Weights of a small GPT-style language model, trained from scratch on English Wikipedia: attention and MLP in parallel, 122M tokens.
Each number is 500 + 50 x the weight over its row's rms, rounded and kept within 0 to 999. Layers, rows and columns count from 0. Numbers have three digits each. The size before them is the row's rms in percent of the matrix's.

# layer 12 attention value, 64x128, rms 0.065, rows 60-63, columns 64-127
099:606507624545395486526527565492466458431454489498550480570477425523542539568508465441589440527441477434522516502493416536599444491510546481540473531461459401548536575442499565508564485555491540
097:469448481483614530525531513486571465540547492512528506499515557460510457482443497505441466496512512550521525555488545537515539615469467477538538392406496553518549511518454514485466483566571531
103:456438474444553473470489532566468500574497547406577590507529520589458448451538554523558503393481481477501466520419449492518439531430581523450403550402585506504535467615489606494588472472528467
109:517474530547481417511527544566451508472525460437544466494550563460507472503512537476475504506512481501422573528532441591495509471404480455596492513482584589446447526515478514603486484503571565
# layer 12 attention output (transposed), 128x128, rms 0.0579, rows 60-63,124-127, columns 64-127
094:560513539464457543557580478549484473474490519534458514506511498496596435471424444461435523532610515445408581504496532483465483506514513438489526459537501493553461458534605452433534471470501504
115:431483515491596476492461511479543429406523585513415517445523496500548580546569452466515496458429427554551461444495501490498435547499526456429479478518504495428440522453503469468463523376574561
098:457458465523464462543493566533518497583608504497450524512474476529493437471468463405497542576525489503443525559560553551431413531503472469505488484444387459583559540458462407479469506491519436
096:492434536535503490460494530478498459513391571516580578339395467466461519534526624477486474526463530525610416495461547475488583558532551497492440532483570592516499520470443498548515552462472490
103:435510503540537540460497526467444464607433520568533446538544570515506465488563600498558413525452435463457504504461482458554484449556554566561489487490518533496571531552447437453525546487510423
082:533548577455467571458476474408507539472522516492453518419427572486521465501457529542472533543501508449457470540501533463496515464475539485466439478533509493436571530512495493520508525576461491
100:479566569456439442537484481467540549468520470514459495453499497569499548489549436521463515574492501435595461583481513505513466505456430488450554550527436487511512425504423499552543417598470544
102:432468498468540455443506503418505445552481514504431478495420490509473524563449527437533504536448496502383388500561513492513578587459599548583480588400519550486421552482492498477541531488547495
# layer 12 MLP up, 512x128, rms 0.0902, rows 0-43, columns 64-127
111:539437529545519526530530629591414490535483475566503447531539484503551603523558449506503494454424533478531524477528498519457567534519596470499642467591474501490526487408566475464553499541509489
100:577529484545549537585516528532444526524506569456497441532529544509556519497448593556448432505335525405481456495603554530544479461611548460509534463497401496514526527392517425465520494524527539
104:598478581530469430503522525463420505500427518489485423493531526487517568478657513495451512509524482452598588437539521492560517523454434449515490495445480490470498467444476405555463461545490504
099:520532537558538542456604584422492433502473543600477553492541521427464580468471573483449527498494684553461526424462469395538491499544550555503474480488408460465449529470409432399522496550525552
098:571482484532618450507568560409468518638433493406506476443474532533476505494590517511453501521528546468614533447523411511478543548522562474495577438551497488502429518462577519511502544596442526
100:590508503437436444435488548487451544539510600460431406592530555581339500473625491521414507452390526541560541512466425386541554528495470454468448512513488506528512568484559474506476467498541486
095:421496439541566560594405539516499535517525555583528458510495462467509494499455529540498376500544441484496551477515553481527487526539433404570520479493444593460514573423517459509502625517530478
108:492533511506442520566570451472525526565477586512462427552517506482473458513449525582419460586318479487609590506619550423530454555467573545515473487482485495419598521460424562512528465428493446
103:577374468470596481497457482492507556564527542522519525547495516555483556387504466464469589453501527391525521404486455408561479489433481480450485460466533465509578542414510504519407466578464383
103:417525460449426486477479521482517476468431427541492412545499533503528490462495591523450502478412506445602597526579594471504534448544530513564532460477448535533510587501514498537453425478604512
101:528506505524480516502430524430424450558460423498479533533507529485519470523487492578522426465480633509614601477511536456422467492505542517489488424544483517583507632496509521589539489511499451
103:534488516410655507437590594560489575543467476516368481536487611463461507474531439468437454506459461380534503532511438487488434471435490500475575466486451491512572579551524427487477439399438532
109:447430551506549507513482512588375466572467448501463423533527499535361442453515595542554454549466534522482491533484503519619501558666517458463439459465515491533533562433535454470442524494599539
105:506396558465497512509544538539560534571509495587470416560545540547427506492577442506392477572533487485435534532480504486524463549557602445495527470540445519533545492528471511524414463504562527
109:502533527579525449495565445437431506508434494641452489646428550443547486476504418484532472588496446571477483537595531494450460626512500494457449484547438458462509539411560519511618529495408596
106:500543534470472461515563530549435559537489520461427545519439459501507529377514448631412463580499509527512518455452464421511525508524492471520537530589516463476495514487558490524474404403491518
097:532575476530520570554557492503426572514487479549479499504500550453487521509495440517432564502489487392508571506582450568596457545509497447453575456558526536464483507517545437558594500494533441
100:452585509487483456560539573524562500483497490526465457558404568443496403409510486473502422447472589540609593519541476451526547571559550433434468546597490578501547481522531504484525497597548560
100:531523524472519484492532444526461535478482464595489498499521487436465438441573534491495423495489573515515684425511581443506471542449524500392469449512495519522475482412570531504446590523489430
091:568459519476539530422561598443538581628431454536490447563459535533497509485541505525404528426463503492452547528622466555468562473484479509496473489492465410581544450524443434511607476492524501
098:481370515426486439502588486501521505440518517544465454565514565537468484549568577498524471566476645539480644419482502507537505515492563452511443579540434441542551525457541560484467555509476493
093:544375558513541595531316593504456450538515492517541526534523518490536543493480475526469530488540527439464416461517552457603491525532457557508516471473443494431502454545535411526450576459507496
099:576544507495466440512499466499484385478535537470502493540551528429412473440547497492601538521434447555519563508577447598600522540495427507411506542507481592539522482496578510618503445423576539
094:473524548451595415493544556537517566589403477538481531534476568572358542527518550496554553469453511544589500507507491500484509583457554468464584497536417465560565501482530447550533501437533529
100:463440519478549548512484599497491457541514530552464528589462508480556561512433453530368487464402558414485558467444467493406491439585469498491572507462520576544455596480554525561467507487542472
097:457510517495500489547507464576549554530593506612486509515375501476498524467546498518524491492525529420438449455418417577498523434501469538423600479571532463443477508499527590586468537447487534
107:534463586517519542565459519549519522470480484587512529496442572521526490455555554562548457462438569497470491407482478496481487522462514499532460472551460491495617514412603377552452549468608543
097:432456502458461460573520506442424503530455520443501442516516434481470547329451563547471477553398491474567531470567499545560520454438556525420453501466445520431460590460534414558446472521586517
101:505508572510518409538531459408403514567469523520481456486507451409468450476491499462546486593392421531556467474442502533462539534474526492427499560552397372545537553444519588508487504427493568
100:501512594496522545511562620553400482487394546502505506516488540465468494416487455465523449528533510437459548582549512521535454432538579428446488406503516580429475549444475517574474429542577511
100:456516500525456543488554582528602563547539490514435527524411497468596496479449508465560471602513555519492516512566484448470496537533508466371474476510520558496562537519471491521515403495442580
102:526499550496548481638503535566434508582435449482556482505533589549420510549561473523390453481456502514556624505444506478493441509448529459493508486605519503443487511458522454491512518479578450
096:523490552476482439496471460504539509591514481455447577501477527399498440481467564516468443520464634488516481462482525524488503686553496529489528468501444482479532426439516528493542534465519484
102:557473507505501471500499658509469510535406505602458484564537553509482556498514532472439395503443576511471514471478462468533487512536439507507434478616470597510541574459539471506491534494492518
092:480517535506584473486465486502526470481386452439472539449524474505546639474545480479546445573557445558521546485489472448546430491527540595533487550450558522447526528474506489481606527544448531
097:463438510455421494613492510468545526592463508475541503480421488415498466531569502564497507471548555488435544508496523483614619501498437530439500463621439458489487605468491521560497581394564496
098:495519500479452473508517514574419456555516476494437477517484527410571558426478448526473516463523557511581518513518510573503467543460541543473374554432479501446556515456405493436498488485548506
095:408462510419409558571430479523461504541327433577502454499445571446559491553469416537412446527479529388583500500528528465513479517604542460494508393572498503432526526502466534519548539496546531
097:578509451468460507515450489501438407489554581551524523522494675363429459537463505502476532482434459590537504549541473516471515533560462552398525511472487421526484534535460453486559598455523498
095:480504470504427483497459496569572326442412481485460457585520533537573445510608499496547449459551468433513537420479436546522544538501471480490505508557453518493585470493519451522389510507502584
105:514480641543499488502511505534555470574573486463478526470442582419418391494441460428423431504475519435484552467476527489503496531546547535512527487576456528503516549454499520471541574476460466
094:502506485510563482552539486458485541573467562400471582599368473501501534475449474554564503479430519517483508540409347506507589546559551516505544506607480445506463571445579524501458576472556475
097:511477517440497542490533577579497558455526537443489554502605536494485551520547500526539468556527431458430452434535377487521547544523527613477517561470456554556512548509499478522594567475492466
100:413493474464474555543423600433518462475541503440506465500460523451437549508524579484511519430532613559537461521499477446476419492524478499520514501454477513399508591520494501475453495440507563
# layer 12 MLP down (transposed), 512x128, rms 0.0778, rows 0-43, columns 64-127
117:441504542588477507545471507566380526494462478417460528489502456583486521472521488545533419436563511572550478532555497493500499468515526385466584395611541509455524539381538472472466507484512500
107:467475558516473483485537434414470597532431569373497487531456557426524550465500484411473533609537490561533567551482582523523406530442464486541502493431538453408523451468499565533470445484447534
098:451487479469443594515500525458514488476567479559468456380497480559472551436489517471479534465559506528570501490521378497518529538505606404516374464545555596378518564563459453439569517471524537
097:482494448424548495500588447457431520458475508424430417496502479622490432565494531493546502501501493575567474465459448489444524564463452474545498564520521504509528572523532478591490549481566495
101:545379486481521547564573498574542450433531512421509514544533487485514579534499477536447503460535466434444474541501590509533562469529458535541467528489471538484561509531418454519554526493429492
099:500531377482437546592492347515499547489456449387503523501486531522580538400498516553519523531521503463507489526516453539416473556458522492489412508494396593500496460492549466563502479541478509
096:545530491529448521592599545449506415419486517479594472438438497516496577561518466401477500581499524543540412535538451514472546440466517518444507521504498479490519457532411458506429467476481503
115:465395590456495507566529500476475503622585575444498464523443565426488497559544480528426534504533439450469571543513474569501420528506472517594383488456514534523481524570357557531531504530478480
101:611579478445519416454476507535536445467490567475409459469480455513531436435501532517558485419502544502495434452452526478418479386560464594532538426560564556475511485467548529494506580502576552
097:507512401554474507457467483567530469521470486521459466449529536459485552565503488518528529545497628457555466462524553494519517623553411423559487455477450623528468449502445527486541520479505475
098:505486517534462509508504509509491501516490377451517562454437481458447512662517495448445537457454486513518478476450434492493543534528470527445525489597478537548569477609513511484502545489513569
102:523466578478474576464435409389455451502484550455514530520448480467438458473511549536500619546533589521455494495549526518519494501402517608443411548466467475438475560434491560386501520466473516
113:496548539507544484583471449446637569522529594467479455510537438532541517470460528509469519406537446507506364493545504427480567492494466540436556547457465484533558454447523476513504543542481501
098:459549501515457524532385476512503537538488440575508524494588468569464494530555462568474455416503569430610419535446454603477359588499498476440499446520484519486548445511478463518492579452400496
109:574475455457381424589501473595467531506506423435461492498507473496509487535532502488597487456537455504504473549483583509533570448519519526460658566528519454440546523498423549520466533548587457
107:516422492485531570524453510585463504508477473546469398442579605459450509515544560553513527493517515541431518524460497546472532479469419483547608481527510512548503500455405455460522504568527501
094:385477553414533539464491446531567484485526483498462552578555466547500519557497536495616464508465505489448519509494515540524607554462496576541462502505474502459562570522361481467447462531458530
106:511429437454570535436591408474480540473477468485457489437537509561539484532522553446570542457572509471469455503494561515555526480521438496475534520603514562415532536534523496425467525559552470
097:479546529537499522571596400464517507512486420409477447476469472522498484423460485581484571433492400556531444531413522503527453467575524597493554531460480525474473408525456561442488518461518513
090:467510557519488424545501450666467407464515524541561445534542412453497561536460439522529415509512536487621516448411569522535424444508492564551391498459578499520537567533481537506462495471583516
094:440486477410507533576568587418577472508629433434498482509481469546492504516478465506437474408453484466541526521473552474492525520477350534486538501473390530413365447607517556573492486583480461
091:443531435423539450456590504462566507539496552485488560435535493499470464582369565552527594474453551539511630525490473514474568497419513559538590496497436483533493534498539576470473495442528534
102:392505496422480492455510503409468614500452424504471526441474459540488541587397598480485547515524535558505473473551556512484370509518480564521498433502564478515456471526511488490503512431469478
094:526529518584522530477492549483474454410493572517563457502491504495536544488525468500512501536543497501455515494473569475473466493467477542458509567469460398503435514450634573397522570522545469
103:504530561491496432491468474500511579416487507351521559488411484497474528457520537506498472619522533439425387544538437471492442535524486499446455509536481475505563550663487459440514515521473581
097:505512471469560550454464511501446508513411542426490561474561617527468502478464520474458545559459350530437475568512484432511512462534501537405485536519479527559472586526433487487487426648525491
098:522479471499571449497525542466534527358571503452529489493493604566513523466523484600442486435470576508437447523467649464485524443510469556485343492503472435559536504493490515501528566450532382
096:498529392520550526539471572615433548527441510521479433509537437499555469500498520500552555519462641502493481471400590493539532574462465494559452368481532545523492470476563568459488429484468445
111:454532416529481481553510451520518476542527544421497456511525473483486545471576536567480465462549535501535560548461526504540450508567473615562555522498498510484427537476506495556504607450480482
103:457555515493469490535515498506518541462483527583431537575569413506534550478563587430422525446506523475431495538433456454539502520398568504499495482458579523585489482534490509491566447476489576
089:596419495515547385448506496539437446475442473425559442476554522427443559476527488570423562494477479532503458446459533461537500500455502539503582535535481451440443410479546480481470621465585483
104:443521482515467598519578443484521557488498426432431481508539447538602517651431497505500507420493501472527551507555530505461439559529489545517489539523511462548463520482499502434520582433441537
094:548464446563486614520404498500528502530488461544501420525493522441496591462514580446552524528535410504523537543479572500476665410506513467495549515548498414561426490535483451486558457574455491
099:531481498451473510483484416558526506511447437516458528536522466529488551501476464443504473514516424463532505541508462484392472636514492560510564572447465535613546533515519553492508395604408516
089:577453414475527547495428492489497425510528572557540489539571576484499407491518424544557578435468546463462509494432510406416527509485539493500453460545357476624482489502531461474452438478498451
098:564496472406566564425511479570479528515548422464474479462455521500538503472479525448429515514512500591479570499495517460360407532491624524507487573435558515509497476565579490534533478548518483
099:452476468528494536430577445499576600575562456463511483485475458461400562508511502468511576528549495580503532505482538394448458518401444489554520584513475517631531374549543514530440443529499541
096:507484493531491521476468477498548560472523521453526511412503544510473495843469539498504527515478514466493457516454486491492590555493488470491481438487500522519488471550516531471446472517468497
092:462428518442479542516482552560551544494466459520403407480519357579469425512531444488569509556467552562543403491568483553504485401480563506474518496560494516573506414467529537504451478538475490
086:457488427472555540485508483466457451510493540453483494318448546455512559525514488590541538529505610499524498515535475399437515583507505562480484460659513549474453529498487480495581494391475425
108:633460410522482569513455471594462461493617552529470414495588510446483525499542509481538544402514492573448492561463534529502511518403482497537490529479514535499501459395511468370537477533538451
089:527441552528475505538541439500525516520590505527528526404535453523483394552552539507441554508493526515500544497521613404505462509485443477484470490470441601506468586532446497571551512516515501
100:547545453492509549479452461517462389428465529552557454548472521555526491348482539448582483429362598462472466503513563455504581495494502428529529491538474467416512544397491509529541457548514555
093:534446415547528522538614436591490512510442555465560508443469418508521483531537441525490514600409303514556496553482534519463561537614416492564481541486487555521465472521487468474521506551512504